From a checkpoint of a small transformer trained on Wikipedia: tied embeddings.
Each number is 128 + 32 x the weight over its row's rms, rounded and kept within 0 to 255. Layers, rows and columns count from 0. The size above them is the row's rms in percent of the matrix's.

# layer 6 MLP up, 768x384, rms 0.0529, rows 574-590, columns 0-95
size [ 97  98 100 133  95 100 105 103 100  96  92 104 101  98  99 104  94]
[[131 130 138 135 135 133 137  83 150 116 102 220 119 116 155 123 148  85 121 101 121 101 136 138 170 109 122  94  86 150 155 104 124 214 147 132 147 142 131 112 109 174 155 109  90 100 144 112 121 162 121 140 138 112 175 147 124 117  79 117  24 116 137 127 118 100 140 131 148  58 133 162 173 118 110 148 105 143 160 114 168 171  65 128 119  97 121  90 145 156 101 132 161  95 157 132]
 [114  97 126 144 113 108  79 124 166 123 110  28 180 125 184 112 113  81 123 131 111 106 132 112 196 131 114 164 173 112 119 131 187  87 137 111 130 135 132  26 110  80 131 130 104 131 102 150  66 102 131 116 140 134 124 133 130 160  82 126  98 161 130 169  71 164  89  77 175 112  63 176  71 114 105 158 203 143 171 151 129 134 137 161 111  76 121 107  61 130  54 178 169 158 113 115]
 [117 146 103 102 129 184 126 196 110 132 111 176 111 102 107  67 145 133 138 133  95 139  77  84 125  84  92  94 123 171 153 160 122 102  98 150 135 152 105 142 105 142  88 110 171 103 134 126 103 103 106  39  71 144  75 102 134 151 110 128  54 150 171 171 115 122  89 108 117 125  63 179 185  95  68 163 128  91  54 104 175 122  79  89 146 113  87 123 148 176 193 141 128 149 105 144]
 [133 144  89 120 113 121 137 137 101  87 108 108 126 155  77 125 143  94 162 130 117  84 127  90 107  73 124 154  88 112 159 134 142 136 122 202 116 102 153 173 144 115  96 107 172  77 127 168 126 135  90 117  81 176  94 193  62 101 113 133  69 100 172 191 148 128 119 109  96 159 184 148 138 156  92 153 112  99 130 133  87  80 162 134 107  51 146 146  78  94 119 127 146 129 161 131]
 [ 60  93 124 145 128  90 166 132 173 110  88 144 107  99 135 116 145 110 154 122 123 105 168  95 101  89 143 143 192 117  48 156 114 143 174  97 110 113 108 115 205 168 154 142 102 163 122 119 165 148 174 112 112 132 131 107 119 104 140 170 171 190 179 123 116 165  99 202 117  82 126 129 176  88 131  92 106 133 142  71 175 116 149 104 158  85 123 133 111 110 163 121 153 119  71 105]
 [113 176 115 134 144 113 134  91 183  81  98 121 138 143 148  83 128 125 102 126 142 175 115  53 143 106 141 137 158 119 198 141 149 155 165 137 173  74 160  78 108 132 140 114 139 110 146  92 131 172 172 147 104 121 168 111  87 144 136 136 147 119  91 170 156 120 126  64 112 170  77 162 115 127 204  47 152 154 154 110 132  81 136 135 103 103  97  42 158 179 106 144 135 168 168 174]
 [150 118 128 113 111 187 116 154 142 136 105 111 124 170 170 157 106 130 102 127 151 130  92 123 102 117 106 102  99 116 137 195 140  46 132 145 144 137 133 169 176 206 134 159 145 100 140 124 141  97 107 132 117 106 144 169 143 163 128 126 149  78  96 144  69  52  89 122 102 126 176  64 141 101 167 117 140 110 161 139 108  87 139 160 159 175 105 121 130 129 157 170 175 107 117 106]
 [ 91 105 134 105  92 144 136 136 146 137 140  98 167 179 185  71 123 166 135 144 138  40 157  98 140 109 122 169 101 175 129 115 181 171 133 123 152 116 117  86 199  75 162 168 126 133 140 100  75 122 113 113 107 111 117 109 119 104  77 139 182  70 191 120 157 139 132 200 157  96 108  84 107  94 170 120 121 165 178 112 109 144 129 145  90 121 128  78 193 146 136  95 109 188 175 108]
 [144 157  73  95  72 118 107 150  91 150 156 101 160 195  36 147 153 148 111 138 107 130 163 148 175 146 129 158 147 166 159 157 168 139  87 133  76  78 189 155 101 136 173 134 156  96 131 114 150 166 138 112  89 109 109  80 141 182 135 116 166 160 148 142 145 119 110 155 106 114  88 135  84 183 185  70  91 138  74 186 123 157 118 104 131 155 112 135 115 170 150 120 118 123 127 148]
 [197  93 207 139 147 160  95 137 177 120 122 142 144 201 147 135 159  94 159 147  65 107 133 112 113 133  71 148 146 102 104 142  96 149 164  98 122  65  98 100  92 137 119 136 136 162 159 156 118 172 139 114 200 174 124 132 148  97 137 102  96 107 123 168 176 112 167 141 114  93 173 114 105 127 158  94 121 151 113 152 147 133  38 154 121 147 155 145  44 101 103  90 120 129 182 148]
 [173  95  83 127  65 148  79 148 151 115 165 140 150 185  99 181 144  91 124 142 104 121 118 116 175  63 160 156 102 104 128 134 121  59 136 172 150 147 132 163 131 100 144 149 135 183 134  69 153 128 133 170 141 176  83 124 116 129 199 144 114 121  75 143 146 173  83 183 155 139 213 105 148 126 128 133 138 112 162 193 175  79  55 128 196 105 106  83 138 103 108 116 152 137 163 153]
 [123 102 203  99 127  73 154 112 167 200 163  42 147 102 133 128  82 111  81 103  50 137 167 173 109 123  83  93 107 140  86 113 105 105 146  93 133 167 159 133  98 127 128 168 189  94 120 153 136 172 107 104 113 181 123 137 173 116 158 118 137 139 115  42  84  95 129 180  98 192 118 173 130 145 103 162 137 128 162  93 132  84 123 112 118  97 145 166  98 105 122 134 101 152 134 137]
 [168 136 108 116 141 131 127 179 129 123  86  65 126 119 119 101 101 145 116  58 107 187 133 124 137 124 121 119  70 118 155 187  89 140 112 153 105 178  82  57 143 103 169 167 101 168 145  82 147 157 151 182  62 132 141 162 123 118  96  77 104 145 122 159 108 115 135  78 100 118 201 141 171  90 120 167  80 120 147 103 150 138  71 147 134  71  66 132  75  69 163 160 193 102  88 122]
 [100 137 118 135 162 115 141 116 121 164  93 188 134 113 136 172 152 146 130 124 125  90 139 117 127 126  91 115 115 155 143 121 106  61 156 147  28 116  96 139  93 114 132 135  76  88 137 136 128 133 132 108  87 102 143 155 153 125 121 149 196 105 115 132  94 117 164 126 118 111 129 107 157  81 164 122 127 142 113 125  91  39 161 170 112 131 159 177 142 204 208 120 158  84 148 158]
 [125  53 112 127 129 133 121 119 134 112 121 136 112 140 113 168 170 121  80 145 132 143 103 133 114 151 122 146 117  88 104  99 154 146 139 106 119 173 160  72 131 119  96 132 144  65 166 140 162 164 133 149 135 114 121 166 142 120 108 130 113 168 146 135 121 135 156 104 157  98 136 190   0 143 105 113 117 122 142 147 141 140 192 134 132 116 119 126  51 181 151 178 139 140 172 185]
 [129 154  82 131 111 140 140 109 174 103 123 169 110 144 120 145 176 182 104  87 134 139 101  92  77 176 183  81  89 129 140 126 153 104 131 152 112 176 133  77 141  41 136 169 128 238 140 126 181 152  99 145 187  92 103  69 130 131  97 126  95 149 136 119 131 142 104 141 144  80 118 130 102 143 179 103  70 123  95 127 148 135 175 101 154 114 173 104 134  83 167 135  97  36  80  96]
 [118  76  84 153 133 141 114 154 130 121 142 151  66   1 141 128 152 131 222  65  83 123 157 187 101  90 139 105 114 161 144  79 115 140 177  90 181 140 133 110  90 144 179 141 133 156 115 149 115 133 123  96 164 102 153 159 110  85 165 109 110 113  75 119  91 123 172 138 119 142 104 142 175 114  59 136 158 168  26 107  88 162 129 143  93 162 153 130 127 115 164  42 118  88  74 102]]
# layer 6 MLP down (transposed), 768x384, rms 0.0703, rows 574-589, columns 0-95
size [ 93  94  96 147  91  98 102 100 103  98  99 102 106  99 102 103]
[[155 115 150 180 133 149 141 114 152 151 125  75 165  69 124 105 133 140 152 132 208 154 172 105 160 108  92 149  88 124 186  92 161 127  87 195 194 139 153 120 135 113  59 113 142 108 128  85 160 121  77 106 108 148  68  98 154 134 161  95  75 162  99 101 147 145 107 159 194  98 101  84  96 162 144  81 150 172 130 133  96 143 117 133 135 154 165 192 154 145 150 145  78 177  78 109]
 [ 84 141 113 105 176 128 174 122  67 127 136 162  88 104 121 164  83 152 100 114 133  73 131 141 104 122 109  29  87 123 163 123  89 196  58 107 104 103 104 151  99 111 108 165 126 187 137 104 143 186  80 101 145 142 149 133 120 114 147 116 144 160 159 117 170 166  95 183 160 149 175 165 134 109 102 122 116 114 162  88 106  77 127  98 189 121  35 114 175 103 210 145 109 137 157  83]
 [138 149 179 149 150 108  97  87 127 141 157 137 132 142 138 135 178 143  85 130 112 129 103 174  99 138 171 119 155 158 108 143 107 145 130 101 121 121 146 117 144  93 168  77  41 126 101 120 135  98 147 153 141  99 127 125 144 211 121 105 154 133  80 123 197 123 139 139 140 187 165 128 117 160 148 145 107 160 156 125  96  80 109  95  91 190 154  89 133  61 151 103  95  34 156 186]
 [ 99 125 141 123  69 158 125 125 153  93  91  78 120 136  98 173 128  58 130 123 126 151 139 147 120 154 127 128 108 178 178 187 119 153 104 143  87 159 106  96 180 124 109 112 180  71 157 186 152 155 123 109 108 140 149 133 145  92 137 141  89  99 168 184 178  98 158  99 105 176 139 144 105 163 176 169  79 189 171 147 110 130 116  78 169  76 128 192  39  71 138 111 120 118  87  99]
 [141 126 148 191 119 148 126 118 120 130 126 158 147 150 113 112 163 148 119 161 109 111 130 101  88  92 153 152 131 155 110 153 111 104 118 125 109  87 140 117  79 162 135 106 143 151 176 112  62 123 126 174 124 144 143 100 104  93 115 103  93  59  61 191 135 134 162 133 101 121 133 153 177 118  61 154 188 111  86 120 127  78 154 198 111 172  91 172 158 140 101  90 119 118  48 123]
 [143 125 155 145 120  91 178 112 157 152 129 108  92 135 114 172  84 156 108 109  96  59 179 171 172 121  58 103  92 112 168 122  72 146 146 151  83 165  86  92 114 105 145  91 112  70 116 104 140 102  87 159 150 143  79 124 141 126 117  86 151 161 141 122 175 187  68 120 159 112 155 187  70 170 116 126 155 135 163  66 163 105  98 100 134  73 132 124 148  67 114 118  94 137  88 137]
 [123 158 108  99 117 107 108 168 186 154 143 157 110 154  98  98 176 176 144 154  90 167 110  75 142 197  86 132  87 108 142  85 103 112 130 154 110 139 121 109 111 179 113 110  73  96  75 131  65 146 106 107 135 124  76 110 159 181 144 102 177 139  88 158 114  94  64 128 160 119 107  99 123  99 111 156 111 125 118 131 122 136 120 136 158  73 130 149  80  99 140 122 125  58  59 129]
 [112 147  93 111  98 187 127 106 105 114 120 106 120 165 135 182 124 125  80  98 102 125  58 111 126  99 133 122 150 151 133 153  65  25  95 151 123 153 153  74 177 144 129 161 125 104  76 167 178 132 107 126 145 192 111 132 119 130 116 160 124  97  79 133 158 133 136 182  93  99 161 161 111  75  97 113 140 147 104 103  87  92 112 115 115  97  42 100 153  73 168 140 118 159 105 140]
 [159 119 107  66 142 167 101 169 180 151 207 179 151  66  91 163  85 115 230  81  55 186 128 122  74  97 102 170 107 143  94 137 116 127 163 116 106 133 107 182 196 113 109 174 170  91 112 104 113 149 135 107  90 140 151 148 128 115 103 151 126 118 170 160 134 153 116 146 119 224 114 153  70 141 177 121 141 138  97 143 124 118 126 167 104 116 124 104 125 137 139 118  58 131 101  73]
 [141  88  79 168 136 155 102  96 148 122 183 142 134 110  60 111 110  98 151 139 160 197 150 165 146 158 132  94  97 111 129  96 164 160 142 184 163 140 142  87 151  93 106 152 183 105 143 143 137 102 157 127 135 130 116 133  49 155 118 156  36 128 164 127  19 152 118 127 119 111 154 108 126 115 142 155 104 107 160 125 106 138  61  95  58 142 110 124 145 109 157 150 180 146  98  90]
 [163 111 152 114 122 110 128 144 156 128  98 133  74 129  84 100 185  78 158  94 202 101 190 111  67 180 127  62  78 131 128 134 150 199 170 131  83 207  84  85 124 149 117 111 168 116 141 113 155 133 104 130  91 143  72 147 174 139 108 111 129 160 182  90 113 136  89  43 109 215 128 117 113 143 165 137 118 140 123  89 117 147 140  69 229 149 104 137  84 149 102  77 135 151 140 141]
 [140  44 138 109 135 121 147 118 142  99 130 101 189 193  91 100 139 145 181 196  89 158 186 146 106 112 188 132 107 139 144 111 131 175 126 168  92 116  82 115 125 134  97 158 125 124 115 134 161 144 139 112  97 131 118 160 138  70  92 112 184 152 145 184 157 195 129 102 104 209 142 163  97 132 189 117 124 139 102 184  99 130  94 133 163 147 116 176 122 144 118 110 148 156 148 153]
 [127  98 177  73 142 142  85 142 102 151 102 145 154 169 114 142 149 177 136 134  88 113  94  95 138 111 112 161 124 151 147  87 167 107 113 120  98 196 136 142  50  80 146 147 182 153 111 137 153 147 120 120 131  65 150 121 119 158 163  58 146 134 137  56  93 123 105  90  85 209  86 150 138  58 132 116 207 128 111 125  25 130 116 159 119 102 118  78 139  98 145 240 136 167 157 149]
 [172 102 126 135  99 168 150 151 106 113 125 126  62 138 193  98 167 100 119 167 105 165 180 148 133 134 107  72  85 136 109 111  85 161  93  97 203 214 164 134 144 110 121 130 154 128 139  91  97 130 167 105 111 136 125 122  83 135  91 145  98 115 158  78 126 159  98  87  65 183 121 110 105 159 119 148 142 117 108  78 147 107  95  97 169 119 169  80  92 113  68 106 134 115 139 121]
 [177 129 141 145 141 124 160 137 133 113 102 139 130 174 147 102 117 122 133  55 182 155 165 145 129 156 141 196 101 168 148 167 113  89 130  94 125 112  83 189 113  92  73 188 133 103 136 174 104 168 107 167 175 113 113 121 129 103 126  70 145  27 116 171 136 165 117  87 147 124 124 113 165 102 140 141 132 127 187 137  76 101 103 113 122 144 111  70  55 127 101 127 102 105 128  94]
 [137 116 149  58  76 132  98 137  80 122  94 132 146 115 124 142 114 120 132 132  89  71 157 132 153  82  97 167 100 110 112  85 146 100 191 116 186 103 132 109 109 152  87 151  92 120 131 120 116 110 134 156 153 110 123  96 112 191 127 106 162 123 124 107 128  98 124 102 114 144 172 125 114 185 121 105 131 153  96 144 101 155 106 118 168 153 111 193 150 151 106 133 147 117 148  99]]